From a checkpoint of a small transformer trained on Wikipedia.
Training: a variant of Muon for these matrices, 772M tokens, 11780 steps.
Each number is 200 + 20 x the weight over its row's rms, rounded and kept within 0 to 999. Layers, rows and columns count from 0. The size before them is the row's rms in percent of the matrix's.

# layer 6 attention query, 384x384, rms 0.204, rows 0-108, columns 320-383
083,205,192,218,196,217,216,200,203,192,229,185,181,198,175,223,214,215,177,220,206,219,184,213,222,201,193,197,193,195,216,208,226,195,185,196,247,173,206,184,188,236,194,185,235,182,225,234,242,207,153,176,187,232,233,178,225,185,208,183,211,225,152,213,205
087,183,183,205,225,227,183,174,176,187,212,211,195,176,164,177,191,175,169,194,142,208,225,237,180,176,203,184,230,211,200,206,222,241,199,267,220,220,236,156,181,201,169,185,189,183,240,184,180,183,206,229,208,203,182,206,227,215,155,187,186,219,215,160,218
091,197,215,209,215,165,180,165,169,198,225,215,149,200,201,246,205,174,233,200,169,184,197,195,211,202,186,209,174,210,194,200,224,228,209,169,222,209,225,211,207,180,202,215,197,231,173,180,178,202,203,191,207,190,189,175,211,201,200,188,197,218,205,222,197
106,179,229,208,203,244,229,215,198,205,209,208,178,135,219,209,215,173,210,198,180,190,180,191,194,174,208,205,169,202,221,211,168,174,186,214,207,194,221,212,196,212,203,229,212,211,162,190,199,197,183,172,207,198,203,208,208,203,220,159,170,190,215,188,185
084,192,198,187,189,224,185,179,223,180,172,214,167,199,165,217,200,198,210,193,184,214,201,231,195,198,171,188,180,205,235,186,224,201,237,162,169,219,234,195,256,213,166,216,188,203,170,199,207,172,177,204,204,229,238,222,177,174,192,207,169,193,211,197,210
098,189,187,213,182,191,193,203,215,201,195,243,193,179,207,170,184,191,237,214,175,197,183,197,226,186,204,210,198,181,189,187,187,218,179,205,184,212,230,201,204,169,202,227,194,189,234,225,213,198,208,220,247,219,224,208,190,205,200,192,238,190,210,183,188
098,189,224,213,202,216,188,182,202,200,173,165,196,210,182,191,189,213,167,236,183,230,167,191,167,171,198,197,213,235,224,180,187,191,190,207,198,207,210,213,188,189,198,164,203,188,145,171,192,208,205,206,227,161,160,198,197,217,199,205,224,235,189,199,229
102,196,207,227,176,184,210,202,182,229,182,218,196,196,210,220,202,179,196,206,215,208,174,226,231,205,228,202,230,229,190,207,214,234,232,214,202,165,219,196,195,206,186,185,207,155,219,180,187,193,188,184,210,174,201,208,215,178,216,212,232,206,208,182,196
087,212,208,247,218,199,197,193,217,201,191,208,198,178,196,181,188,211,195,195,155,206,178,157,187,153,198,187,197,223,231,208,185,218,200,204,193,168,209,193,193,193,172,174,220,184,190,181,222,176,227,224,228,221,194,219,181,233,210,204,186,183,217,191,198
107,183,186,202,196,204,190,231,195,213,201,212,184,184,236,209,196,226,202,174,141,182,202,207,182,204,214,202,206,193,132,212,216,168,191,197,204,224,194,219,216,163,188,210,202,204,176,203,223,197,195,197,212,179,208,200,239,200,181,224,181,186,210,208,197
109,159,211,182,153,210,215,223,202,184,201,204,216,207,169,157,228,211,206,187,172,189,205,227,194,154,238,183,177,172,205,194,215,209,224,178,188,195,232,190,183,187,213,186,220,194,168,173,203,171,188,205,207,206,187,225,179,189,194,196,205,191,215,190,194
103,224,175,156,205,233,225,193,201,196,208,198,205,186,211,177,184,190,182,214,200,255,243,221,230,219,209,175,195,174,210,203,191,171,223,194,171,217,189,223,200,190,202,210,194,248,189,192,169,220,216,201,182,200,197,163,222,216,186,188,232,214,149,201,193
111,201,170,156,199,184,209,192,199,186,190,209,171,189,206,172,204,204,199,186,202,177,235,182,189,174,182,223,216,210,157,192,191,223,179,222,212,220,172,173,202,205,197,187,176,194,222,203,200,224,186,202,215,199,234,195,188,194,210,177,248,181,176,228,210
111,218,187,217,217,168,219,170,174,200,208,159,245,174,200,192,222,155,184,194,191,194,225,201,173,230,183,222,189,165,210,230,229,224,215,184,173,198,206,215,208,213,226,186,164,225,200,172,228,163,207,192,233,190,180,222,185,201,194,188,164,221,209,208,215
096,210,199,180,214,208,212,197,242,219,195,195,227,187,171,209,161,198,187,214,168,202,173,212,188,202,218,179,216,225,221,248,192,242,197,173,207,205,184,175,202,226,169,192,225,181,179,209,167,184,183,224,198,206,205,189,212,203,206,178,142,163,213,161,205
103,216,203,205,198,185,211,208,212,209,201,198,207,182,230,205,226,200,183,239,175,187,187,200,197,200,163,202,228,234,202,173,239,207,222,206,232,208,174,224,178,186,205,170,198,201,227,191,153,203,199,238,204,225,229,198,179,203,206,205,162,190,197,197,181
115,194,221,228,235,174,149,223,197,219,183,180,193,189,245,190,207,192,225,200,198,223,215,196,179,201,188,188,203,237,184,213,204,179,239,209,227,193,197,205,233,188,235,186,177,160,188,212,184,213,176,202,189,225,221,191,177,182,200,236,166,227,163,161,192
104,203,185,170,186,192,184,209,206,180,204,224,169,245,201,173,190,212,201,187,195,209,233,221,218,194,201,147,193,200,197,182,211,187,184,204,200,185,202,198,187,205,187,167,190,191,217,196,173,198,218,201,236,200,174,194,221,159,209,200,191,201,216,247,216
112,155,216,185,194,197,182,175,185,194,213,196,174,168,194,191,231,201,213,186,189,216,184,194,241,236,207,214,176,193,184,173,219,193,194,193,187,220,186,220,201,200,206,226,191,176,191,220,230,237,200,208,170,210,230,171,214,180,207,199,206,184,188,208,212
109,191,221,185,216,225,178,219,203,206,185,181,248,183,146,168,182,217,202,222,210,196,237,206,217,174,201,220,226,187,215,176,196,210,248,207,222,177,181,182,270,225,208,161,196,213,229,163,198,193,201,216,241,218,203,224,205,236,224,192,211,184,186,199,199
104,207,188,197,206,201,193,195,220,208,222,189,225,224,193,210,214,207,181,175,203,209,212,184,208,159,175,195,179,226,185,181,215,233,199,180,205,201,184,225,208,212,207,186,222,195,252,170,203,217,191,210,187,191,210,212,183,175,220,200,245,202,216,165,181
100,206,215,225,231,213,229,227,184,169,226,243,204,159,184,194,233,203,213,240,197,203,161,196,224,214,196,181,216,183,222,205,204,197,204,195,209,176,179,192,177,216,183,209,199,193,201,192,175,191,188,192,196,246,212,211,207,210,200,208,204,198,179,215,162
106,177,193,224,243,185,203,229,192,197,172,182,215,230,204,187,188,178,190,181,176,204,183,218,166,187,203,168,206,195,205,201,200,206,204,197,164,214,241,199,227,192,213,207,194,182,162,215,190,199,198,190,187,175,183,200,223,205,226,170,212,194,180,223,200
102,218,180,204,228,171,192,175,180,201,180,232,163,201,202,197,215,212,190,219,178,201,207,222,209,207,186,192,175,199,185,191,214,193,178,187,163,194,184,241,181,170,184,209,190,199,220,176,168,166,219,205,216,189,218,221,217,164,220,197,173,178,198,186,183
112,202,195,201,176,197,209,224,209,186,199,197,195,200,199,183,182,233,203,154,228,225,193,206,185,199,200,196,174,189,171,196,163,200,215,216,218,150,204,216,227,207,202,182,173,202,163,221,203,219,181,196,185,194,191,223,197,185,177,187,245,183,182,214,185
094,211,178,154,220,196,179,183,197,216,210,207,202,198,173,181,183,223,231,232,205,209,190,230,219,186,207,194,222,193,214,158,199,180,195,203,215,224,222,192,215,201,201,207,204,210,220,198,214,178,214,182,201,217,218,221,195,189,201,272,188,187,183,161,187
092,223,209,204,211,240,229,200,195,219,194,219,186,171,178,220,212,205,200,165,218,187,191,207,234,213,201,183,191,208,206,181,208,169,209,230,188,155,181,201,209,209,173,205,186,209,190,202,236,214,201,169,206,190,168,191,195,202,190,190,236,184,200,230,214
092,214,170,224,202,197,204,217,196,228,211,214,205,180,218,197,230,187,222,233,206,216,185,193,201,208,202,176,247,215,165,182,204,213,197,214,219,180,197,196,197,152,188,176,189,207,186,216,191,210,185,180,188,217,223,183,209,188,225,195,233,193,184,178,215
090,191,198,184,218,194,194,173,232,175,176,215,204,206,181,195,218,195,194,226,230,238,191,200,169,204,208,174,220,191,181,183,203,201,164,198,205,201,180,185,206,227,199,206,239,202,163,200,193,190,210,159,187,184,147,173,197,214,212,181,220,205,192,221,209
096,183,210,197,211,266,210,221,227,194,218,224,170,214,175,220,213,214,186,219,187,234,199,211,194,194,191,177,199,205,210,194,187,180,194,193,188,176,186,209,205,213,169,164,259,163,167,221,228,197,190,204,212,182,205,195,184,198,170,236,195,194,188,212,216
093,182,191,211,184,190,203,211,183,217,195,188,221,190,173,205,193,192,234,199,218,200,196,198,214,239,200,180,196,217,214,195,202,186,197,242,186,199,166,218,212,219,202,194,185,197,155,192,223,218,233,238,211,183,222,231,205,206,216,166,225,236,214,196,200
094,194,190,174,162,212,213,200,202,198,198,222,254,216,183,204,223,179,224,157,183,216,194,226,210,257,225,170,204,153,199,169,171,213,183,212,186,164,203,165,200,188,218,206,187,219,197,169,206,180,248,153,170,216,179,194,218,206,248,174,215,185,179,162,192
094,185,176,197,185,193,199,160,215,182,208,201,216,225,204,200,181,193,179,192,167,185,241,220,189,190,213,214,205,205,210,227,209,205,229,214,230,234,209,214,187,178,215,194,209,163,214,204,203,183,198,226,222,223,212,222,192,207,208,163,215,225,211,149,220
103,194,209,197,177,206,226,185,203,179,170,229,206,161,173,206,210,185,217,167,190,182,183,200,204,182,209,200,171,230,205,201,199,201,229,205,202,225,226,178,214,204,214,197,210,206,193,165,208,195,173,214,239,219,232,246,198,222,183,183,228,199,185,172,181
104,209,196,183,192,215,199,187,157,196,216,200,224,203,181,187,187,187,205,197,182,239,176,199,188,173,172,189,212,191,231,182,188,180,212,185,202,192,217,210,209,205,203,212,184,204,188,200,220,213,199,188,212,210,216,197,213,209,191,234,167,211,202,213,172
105,185,217,186,177,202,208,205,229,192,215,232,196,193,212,227,192,211,215,208,203,199,221,197,190,255,202,235,189,204,202,221,157,192,202,179,217,196,207,211,199,186,245,186,222,169,196,197,211,176,221,214,180,205,197,205,213,183,166,245,208,202,226,193,185
102,161,223,193,204,191,198,200,224,173,207,205,203,205,219,176,202,213,170,221,226,194,224,211,213,232,156,220,195,202,229,240,220,230,221,225,195,168,158,171,216,202,228,175,209,208,179,203,225,241,184,172,200,180,201,217,176,193,183,263,234,179,174,203,204
108,191,209,193,220,180,195,213,202,190,244,186,220,216,210,184,222,187,184,209,200,211,194,211,201,188,193,177,230,223,172,232,184,188,165,226,205,183,185,239,213,198,193,192,205,219,208,161,217,206,171,232,220,182,211,175,168,210,222,194,201,208,196,221,167
107,217,191,178,188,228,207,189,229,218,217,246,200,212,182,218,190,198,214,183,168,211,211,207,244,195,232,191,220,216,177,172,170,207,194,169,213,216,209,185,183,237,189,189,177,210,163,221,186,186,208,155,190,188,179,194,181,242,215,158,205,193,193,203,167
102,179,206,191,183,191,182,219,213,175,174,177,207,190,248,204,224,206,177,206,231,216,205,193,188,208,197,191,195,182,217,185,186,206,204,210,211,211,221,172,228,228,183,191,193,230,206,211,207,208,213,207,221,180,187,195,226,203,181,190,207,236,196,170,184
103,206,221,192,179,167,204,165,200,223,177,189,220,184,230,178,219,211,208,182,259,187,202,209,205,185,230,142,192,194,212,243,215,192,190,207,230,196,210,183,210,182,195,237,207,182,195,209,201,222,211,195,164,213,238,206,175,212,233,232,201,224,188,218,206
100,201,236,188,193,207,225,214,231,180,225,206,185,223,243,137,169,203,170,193,212,222,193,215,202,242,219,158,167,200,205,188,218,218,229,206,180,171,222,221,195,183,231,209,211,202,207,186,204,195,171,184,206,204,219,207,156,224,223,196,188,196,177,185,233
100,222,216,192,170,178,205,177,197,192,234,208,207,207,204,212,197,180,211,173,231,225,239,188,166,199,217,189,210,173,196,214,189,170,216,200,147,187,192,203,207,168,196,168,196,173,161,225,204,193,162,207,204,190,194,158,153,185,187,168,199,226,220,220,177
101,227,187,200,197,193,205,203,168,213,179,250,200,197,227,213,229,156,224,215,218,211,203,207,189,198,209,185,208,184,189,179,243,217,210,177,191,204,209,232,202,214,229,171,226,229,210,178,189,162,183,207,175,223,223,188,185,204,206,219,198,201,170,206,188
104,234,184,190,183,204,202,166,220,165,171,197,178,162,181,208,217,152,179,225,190,175,213,187,200,204,173,183,200,176,225,183,230,178,213,213,206,196,171,190,213,184,207,200,209,198,221,201,204,171,215,148,145,206,227,167,221,198,207,195,188,209,201,192,232
101,224,205,226,225,189,211,213,170,187,174,234,209,186,224,198,248,192,217,184,206,209,209,191,199,223,236,159,205,186,209,224,233,182,227,189,203,208,229,189,216,219,203,202,216,185,215,167,204,233,216,191,206,212,184,197,205,225,176,186,183,197,222,174,186
108,199,225,223,177,228,190,167,222,179,172,210,199,197,197,174,177,198,223,165,222,167,208,227,209,186,200,193,194,212,216,206,201,219,206,213,184,170,218,221,185,181,208,218,183,229,192,133,225,204,166,203,178,208,193,168,224,209,207,213,163,198,217,203,229
101,206,182,207,198,179,195,210,216,233,207,197,214,149,184,200,188,170,194,230,231,181,204,187,206,210,155,196,236,196,202,178,197,186,191,223,215,178,223,194,192,220,207,179,204,205,219,160,182,235,199,187,209,201,205,194,183,191,198,199,215,187,203,204,162
100,206,205,211,179,210,195,207,194,205,203,179,221,192,228,188,178,202,203,187,199,166,236,209,222,178,209,179,228,219,208,197,211,187,229,223,224,199,197,230,186,175,183,197,212,184,256,196,189,214,180,199,207,194,218,213,231,213,233,211,202,189,242,185,247
108,214,164,192,205,189,191,226,212,186,224,229,234,198,211,210,209,180,184,162,191,193,189,219,236,196,219,198,180,230,186,233,186,236,203,221,188,209,233,156,202,172,171,220,193,190,199,221,189,244,210,221,179,212,201,199,206,225,181,182,198,219,201,224,166
099,214,180,246,187,197,253,154,211,228,212,196,186,214,206,203,173,231,202,213,183,213,173,189,184,202,185,217,236,238,218,212,216,190,192,209,163,224,202,185,146,199,239,191,198,205,198,219,191,194,193,224,209,221,203,205,244,223,178,199,231,216,210,164,189
099,154,205,212,208,172,200,217,184,185,208,159,181,179,208,222,187,158,198,199,221,179,214,179,204,169,207,224,208,165,236,194,171,202,219,242,191,230,191,180,217,216,182,199,229,242,208,208,192,241,212,196,214,221,224,199,169,240,229,192,198,203,195,247,194
099,233,209,194,226,166,179,190,192,211,230,207,181,182,195,216,178,227,230,222,174,169,175,218,198,214,211,178,225,234,217,187,207,206,224,203,226,183,175,189,224,191,204,181,214,177,211,208,188,196,214,166,196,190,188,212,208,183,213,184,233,210,208,181,209
102,162,185,207,158,205,181,172,223,220,165,207,202,180,195,209,173,176,197,210,236,197,230,235,211,242,251,215,174,176,199,202,203,213,224,185,191,188,194,192,218,217,202,257,237,218,166,211,170,207,198,202,198,200,208,182,195,191,168,215,208,189,229,219,191
105,190,199,194,209,159,203,225,175,178,207,261,223,201,198,192,217,191,239,233,166,195,226,182,214,188,240,213,190,197,217,167,217,188,203,221,165,188,177,188,193,171,207,197,215,194,195,190,196,232,182,178,217,188,202,197,199,176,184,180,172,190,200,180,199
107,198,206,195,244,212,197,210,209,207,224,195,208,169,206,223,234,203,199,198,177,206,224,219,212,208,211,197,181,196,216,217,200,225,208,225,212,207,206,164,185,202,177,205,178,216,197,224,192,185,174,177,205,209,220,190,196,226,180,218,178,206,221,192,207
109,217,172,208,205,201,179,171,199,187,186,207,210,167,216,184,171,170,223,215,231,165,192,189,207,199,219,203,201,186,221,231,199,173,202,182,205,210,202,200,173,213,191,193,222,179,190,200,210,214,218,197,241,182,228,206,187,196,226,176,220,203,219,212,199
105,189,179,184,185,229,188,177,188,218,216,189,177,193,195,214,171,177,209,194,198,190,159,212,236,215,205,209,197,206,209,220,183,189,138,198,209,204,215,205,192,186,193,215,129,175,229,174,173,200,181,210,190,167,212,187,214,178,203,196,225,182,183,199,217
114,212,191,204,239,224,184,211,231,213,195,195,229,216,188,207,201,192,228,147,211,214,224,211,220,199,197,216,199,214,188,193,216,192,227,240,196,231,247,195,186,189,172,211,165,164,180,191,178,212,190,219,193,229,224,174,202,211,180,184,176,195,197,206,214
104,179,169,163,223,187,181,198,163,196,206,207,214,208,167,203,188,244,194,170,194,194,214,188,201,169,185,207,189,182,197,168,211,200,184,194,199,191,192,201,220,225,195,200,198,209,197,184,224,250,176,199,203,227,193,158,221,231,217,197,189,203,169,188,193
102,173,187,177,207,167,232,193,227,220,164,233,193,169,206,201,211,162,234,184,205,200,178,169,206,239,193,198,204,216,139,200,177,221,181,206,191,173,220,216,186,195,206,185,200,182,178,214,225,173,208,180,229,236,177,200,194,178,196,198,185,228,201,191,182
095,216,191,207,146,199,204,205,201,216,176,151,201,185,189,180,186,185,198,200,184,195,202,208,206,200,231,175,196,214,242,226,220,206,238,182,207,153,193,160,210,163,177,145,217,187,231,194,202,216,182,235,228,189,222,145,208,199,242,168,202,249,195,227,209
105,214,190,197,182,197,233,207,192,176,214,217,205,181,254,177,177,208,216,197,225,172,168,256,206,199,248,214,182,187,181,232,175,197,173,211,169,185,205,213,206,189,183,196,176,218,208,192,225,234,218,210,180,186,210,186,188,192,172,254,180,175,210,182,214
106,225,195,230,208,204,226,196,207,206,204,185,184,186,192,184,182,201,201,177,224,189,214,180,194,218,226,186,183,208,177,197,182,215,200,198,191,198,157,217,207,196,194,219,199,190,188,204,178,220,190,222,230,175,190,197,215,188,221,177,201,215,179,233,195
100,178,203,185,230,234,211,179,198,207,197,205,171,237,177,195,217,267,208,166,218,202,192,247,171,176,213,193,234,218,186,187,195,205,194,210,156,229,198,177,212,193,223,215,171,186,234,166,226,222,213,219,201,170,185,212,198,191,220,198,223,214,203,219,191
111,217,187,192,219,219,185,204,224,237,213,210,192,246,233,208,251,201,169,209,212,199,167,193,226,203,219,227,146,228,214,207,207,213,211,200,208,195,211,164,204,200,198,214,192,179,167,210,196,161,209,198,180,215,204,209,206,166,210,216,218,189,183,220,197
101,206,194,216,178,197,181,195,198,217,214,179,238,215,196,161,220,192,206,171,162,163,174,202,201,231,203,197,166,228,208,213,171,176,195,227,206,185,192,233,224,217,214,215,176,195,226,193,196,157,196,223,176,180,185,223,199,217,203,197,231,204,197,176,228
108,224,173,198,196,223,181,218,204,164,205,182,174,203,204,229,201,177,202,167,172,175,201,222,192,186,193,198,204,224,186,180,208,196,180,184,224,209,205,214,201,197,216,249,235,175,220,171,234,232,193,175,215,214,193,206,190,207,197,218,230,170,174,222,202
104,203,178,220,177,203,170,205,187,213,196,204,184,187,192,201,199,207,192,219,193,179,185,238,205,215,197,214,221,174,196,204,189,204,158,197,199,174,180,205,200,232,180,219,216,203,248,208,186,215,179,194,236,227,181,200,212,172,173,170,195,201,187,192,241
106,218,179,186,212,217,235,201,160,186,162,206,187,174,196,200,204,223,187,182,197,172,207,191,204,211,199,234,192,193,186,213,229,193,221,207,211,235,206,215,209,187,198,236,183,246,202,227,235,204,182,204,175,193,250,208,184,222,198,177,200,180,216,202,217
106,203,217,219,206,182,168,218,209,172,222,195,172,143,201,216,177,187,208,214,210,193,225,222,226,213,174,222,190,171,214,218,204,196,223,210,195,207,193,204,209,220,193,184,174,218,220,205,196,208,170,193,229,203,221,206,225,174,160,206,217,213,191,153,217
100,197,197,191,210,172,219,208,201,185,213,184,191,201,198,205,188,217,210,135,177,225,207,205,216,144,188,200,178,203,200,178,184,234,174,182,195,195,177,225,214,204,195,226,181,182,180,208,165,209,184,210,193,206,200,211,185,209,220,220,238,213,195,211,212
103,221,207,172,207,191,214,178,186,186,171,246,200,177,164,232,233,218,176,168,248,197,203,233,241,197,198,194,207,222,201,180,188,191,188,213,210,185,229,206,227,196,209,164,176,196,184,191,157,225,156,184,183,220,195,167,200,197,191,180,180,215,220,206,251
107,171,181,226,177,208,204,218,186,226,186,240,194,210,213,172,162,234,212,207,223,221,203,208,181,159,198,168,213,202,196,181,191,199,194,222,179,190,207,177,198,205,208,244,206,175,204,200,229,228,236,183,216,209,214,220,182,165,224,183,178,208,179,177,207
106,222,161,180,220,223,190,214,213,216,181,197,230,212,190,196,228,225,191,205,188,243,213,156,147,188,190,199,186,200,192,184,228,201,178,198,206,182,278,225,196,223,188,194,190,191,210,240,211,214,206,181,219,195,213,240,218,190,231,221,198,211,203,154,196
108,229,223,225,202,195,204,180,177,209,166,197,207,211,183,204,221,199,211,193,217,206,215,190,200,223,188,187,195,195,188,196,209,214,216,211,216,238,221,252,233,178,177,224,195,199,181,190,182,175,189,189,186,211,198,198,184,217,191,229,224,201,187,199,191
107,205,180,189,219,200,220,192,199,200,201,211,211,195,206,203,193,186,211,196,167,174,206,214,168,209,231,210,203,191,188,213,185,215,167,170,227,223,152,199,224,207,227,187,172,165,217,186,220,209,217,196,193,236,174,198,190,219,194,196,193,252,183,233,200
109,196,218,184,217,202,200,217,179,188,163,191,184,223,208,211,192,198,166,149,226,207,186,163,191,188,194,201,215,193,167,208,214,223,187,174,183,151,236,166,217,190,217,218,214,195,173,189,176,222,184,168,237,208,205,182,188,174,185,210,205,194,214,206,209
106,181,185,216,187,200,218,208,204,183,202,198,242,234,171,227,177,209,192,243,204,177,181,166,197,186,209,209,181,195,179,208,179,217,209,198,144,221,202,198,194,200,195,221,199,218,160,171,202,199,197,167,212,220,171,235,216,183,191,185,203,197,225,193,223
107,203,189,234,192,179,200,190,207,187,224,197,192,193,191,190,181,206,176,219,216,193,213,205,203,235,167,231,183,188,144,212,198,189,199,203,190,228,177,221,197,207,203,192,241,200,183,174,197,221,193,218,161,165,187,180,178,188,199,179,220,187,197,196,210
108,212,228,186,195,198,196,174,205,188,194,195,261,188,227,202,227,207,200,214,217,228,213,227,226,212,216,198,234,201,202,194,176,190,193,245,192,163,207,183,214,202,196,193,174,198,201,187,195,209,215,169,221,222,154,209,215,210,228,207,244,220,236,193,199
106,189,179,191,156,184,231,202,219,204,179,208,208,207,203,216,204,192,205,204,193,187,209,189,188,197,190,231,192,185,177,224,209,200,224,232,185,229,180,212,198,174,167,221,212,190,205,197,192,185,169,203,210,188,248,220,206,211,215,230,211,185,212,176,208
104,224,198,160,211,191,183,212,187,217,225,198,223,199,225,224,208,173,169,190,192,168,219,178,221,219,197,204,216,171,201,226,205,224,192,195,189,164,193,194,215,161,190,245,180,204,219,172,275,197,207,212,163,230,212,191,161,240,180,220,196,190,178,212,209
098,181,227,223,223,197,202,181,203,206,191,227,182,189,182,250,226,175,192,238,179,232,203,187,233,181,220,225,217,165,201,194,208,209,192,178,188,221,206,188,233,222,215,227,212,206,199,189,209,201,186,185,189,218,186,200,207,215,211,197,202,176,204,217,216
104,219,220,204,230,195,251,197,178,203,234,200,213,214,198,177,219,226,219,193,208,196,200,210,160,169,183,253,190,190,180,188,193,204,205,196,169,156,215,186,185,179,190,199,198,230,179,206,191,210,210,181,182,243,219,224,216,174,192,171,229,213,213,222,210
104,205,183,203,202,229,159,179,173,214,220,180,214,223,175,212,200,230,219,162,173,203,202,200,219,211,203,208,196,194,194,224,223,220,162,218,204,203,161,230,179,227,182,170,223,212,203,170,169,205,204,180,197,193,244,169,225,208,236,170,195,233,192,223,201
109,193,179,185,211,193,222,177,167,230,192,207,223,217,235,191,211,192,200,185,169,199,189,200,221,177,221,183,207,209,252,213,169,260,170,178,197,214,200,200,217,211,204,195,220,205,175,244,196,206,200,202,201,206,228,189,196,173,180,213,194,232,171,190,189
103,194,214,202,224,239,215,202,198,165,189,174,211,209,148,205,224,225,206,223,228,209,179,224,197,219,142,167,243,211,179,199,231,222,207,184,191,190,180,224,204,198,197,188,187,181,174,195,200,169,197,195,178,215,247,203,230,224,162,194,187,186,197,219,188
114,192,201,197,194,227,178,203,199,176,183,193,197,196,188,196,215,179,195,186,196,175,216,209,213,192,188,197,168,186,199,222,199,208,200,191,176,188,212,183,173,216,207,201,230,212,216,239,195,204,211,185,189,207,195,244,168,234,226,213,159,187,192,203,204
104,180,195,228,191,199,202,196,232,202,198,241,222,165,199,206,202,211,180,213,185,202,185,172,190,179,201,201,190,201,201,213,189,223,215,234,163,220,197,204,213,178,164,185,199,192,247,204,227,192,167,211,215,202,213,171,225,215,225,236,223,221,169,220,196
108,199,233,220,209,233,227,200,183,208,183,201,187,207,221,195,156,213,215,236,153,182,175,176,237,184,183,208,204,212,200,184,175,209,177,226,219,200,189,199,202,194,205,206,175,205,189,216,215,207,215,217,167,208,176,215,217,231,225,213,205,173,198,177,197
104,180,216,184,207,217,225,217,202,211,198,219,184,185,196,243,199,190,209,245,177,207,180,186,215,223,206,162,209,202,184,195,199,188,201,192,196,154,215,191,216,162,224,202,198,208,200,185,245,156,226,194,233,198,197,156,235,194,199,197,200,216,226,203,211
101,208,202,228,215,221,195,226,210,197,212,195,240,181,179,235,180,225,186,166,219,205,179,178,208,175,197,214,191,203,208,192,216,172,212,146,228,167,197,172,185,238,213,219,221,195,187,235,234,184,183,196,208,245,187,200,208,186,209,221,201,162,192,201,192
103,166,236,213,172,209,169,189,247,198,213,196,224,215,189,185,213,211,224,222,182,192,231,206,215,208,179,213,164,224,171,157,199,184,234,210,191,204,231,186,195,185,196,201,200,192,190,189,230,199,171,181,231,228,205,165,211,197,189,202,192,197,185,228,183
108,178,198,230,188,199,211,171,206,184,196,209,208,212,191,200,184,233,188,225,231,231,160,197,200,173,206,189,221,228,188,231,221,143,176,229,222,201,204,199,215,196,207,205,208,200,187,211,181,174,193,202,214,248,165,188,180,218,207,218,205,212,171,158,193
103,189,178,191,221,191,159,251,197,183,195,217,215,228,194,197,192,202,188,211,220,224,211,209,204,213,221,203,189,225,183,183,214,208,208,202,189,163,186,208,215,214,195,216,229,151,211,210,219,193,194,206,206,204,176,194,209,212,185,189,205,185,184,233,192
094,204,179,181,219,146,161,215,179,172,216,227,191,191,223,196,210,203,207,209,185,221,180,175,181,206,166,198,211,210,218,183,189,190,172,229,187,238,193,219,211,197,137,199,185,198,220,190,213,196,179,165,221,212,200,217,244,230,221,204,187,168,180,194,183
092,203,190,213,195,214,207,211,230,222,189,220,194,186,230,224,188,178,194,226,207,222,167,159,205,176,199,203,261,228,197,195,247,194,172,191,193,215,187,222,162,209,211,226,199,204,201,188,246,184,203,176,207,200,178,222,186,204,191,202,202,206,216,193,178
083,230,235,214,205,206,185,177,205,180,211,247,209,204,201,182,189,179,205,218,193,228,235,189,175,220,196,216,208,233,176,188,205,172,178,194,206,225,181,198,211,228,186,197,177,217,200,184,184,224,201,175,202,180,181,214,207,185,210,190,175,203,179,194,200
090,203,200,171,205,180,218,209,203,210,206,201,205,198,244,224,171,204,197,231,196,164,205,212,213,189,196,214,182,170,191,233,186,191,174,178,190,165,201,185,228,183,258,177,206,202,207,208,209,218,214,252,164,189,234,203,209,165,218,233,205,170,208,176,196
103,199,197,160,200,202,219,205,168,224,185,204,200,225,167,196,195,195,197,175,180,173,200,189,165,214,208,220,171,200,197,224,187,212,199,236,173,227,177,218,226,193,183,216,192,173,234,219,177,192,202,200,205,229,202,222,193,213,224,177,223,167,186,179,174
093,229,222,204,186,221,209,208,191,215,194,191,188,178,195,182,197,208,202,219,159,175,178,188,161,220,219,179,188,191,210,229,238,197,185,172,228,202,194,205,197,207,191,220,155,205,216,206,186,207,186,177,193,214,200,175,180,171,199,246,195,213,172,186,195
101,184,172,249,181,166,187,190,180,166,175,186,220,228,212,238,199,197,220,216,228,188,214,186,193,195,211,195,193,233,205,225,210,184,199,184,197,190,210,183,197,203,226,229,240,185,230,242,191,202,208,199,226,228,223,188,209,202,217,193,159,195,205,205,226
101,187,244,234,209,167,193,200,193,183,190,181,218,231,198,198,214,208,217,180,226,146,192,179,209,191,178,219,189,202,190,221,220,183,187,204,201,182,196,216,205,190,209,206,195,195,200,205,195,189,226,165,238,193,165,216,177,202,217,214,199,191,199,187,196
097,211,181,192,190,190,181,214,215,227,202,205,211,205,203,186,217,201,179,169,202,216,252,167,196,185,189,203,152,212,183,251,204,247,223,200,200,158,228,171,197,195,205,208,208,204,228,182,189,190,207,216,152,217,221,209,198,213,187,170,214,192,165,186,196
101,159,197,203,189,201,217,205,179,229,208,217,190,208,212,222,186,198,200,175,165,173,162,199,183,197,203,187,175,219,207,208,232,230,152,159,196,174,206,193,220,195,207,202,216,232,189,222,211,195,223,242,181,189,185,172,204,220,204,208,189,191,214,218,202
104,228,208,199,171,193,160,172,192,208,207,226,200,182,218,248,223,196,200,209,161,174,215,243,241,169,214,184,213,168,193,211,213,191,191,210,210,228,209,196,237,178,252,177,175,203,179,219,231,183,226,193,246,224,211,201,186,171,184,188,193,186,198,214,180
098,204,179,227,250,188,179,208,224,170,196,207,170,181,215,203,196,225,182,198,199,217,179,201,190,197,199,179,174,203,215,200,211,183,187,210,185,167,208,184,252,199,180,214,179,213,217,230,199,218,199,206,190,213,157,211,214,218,157,190,210,161,193,198,202
097,186,219,215,213,181,155,207,191,210,173,173,207,218,215,217,188,192,209,214,203,187,177,209,181,178,178,162,213,197,172,203,175,197,191,221,229,213,182,213,158,174,203,196,183,235,202,200,209,170,193,221,211,195,210,235,199,183,249,185,189,184,195,176,191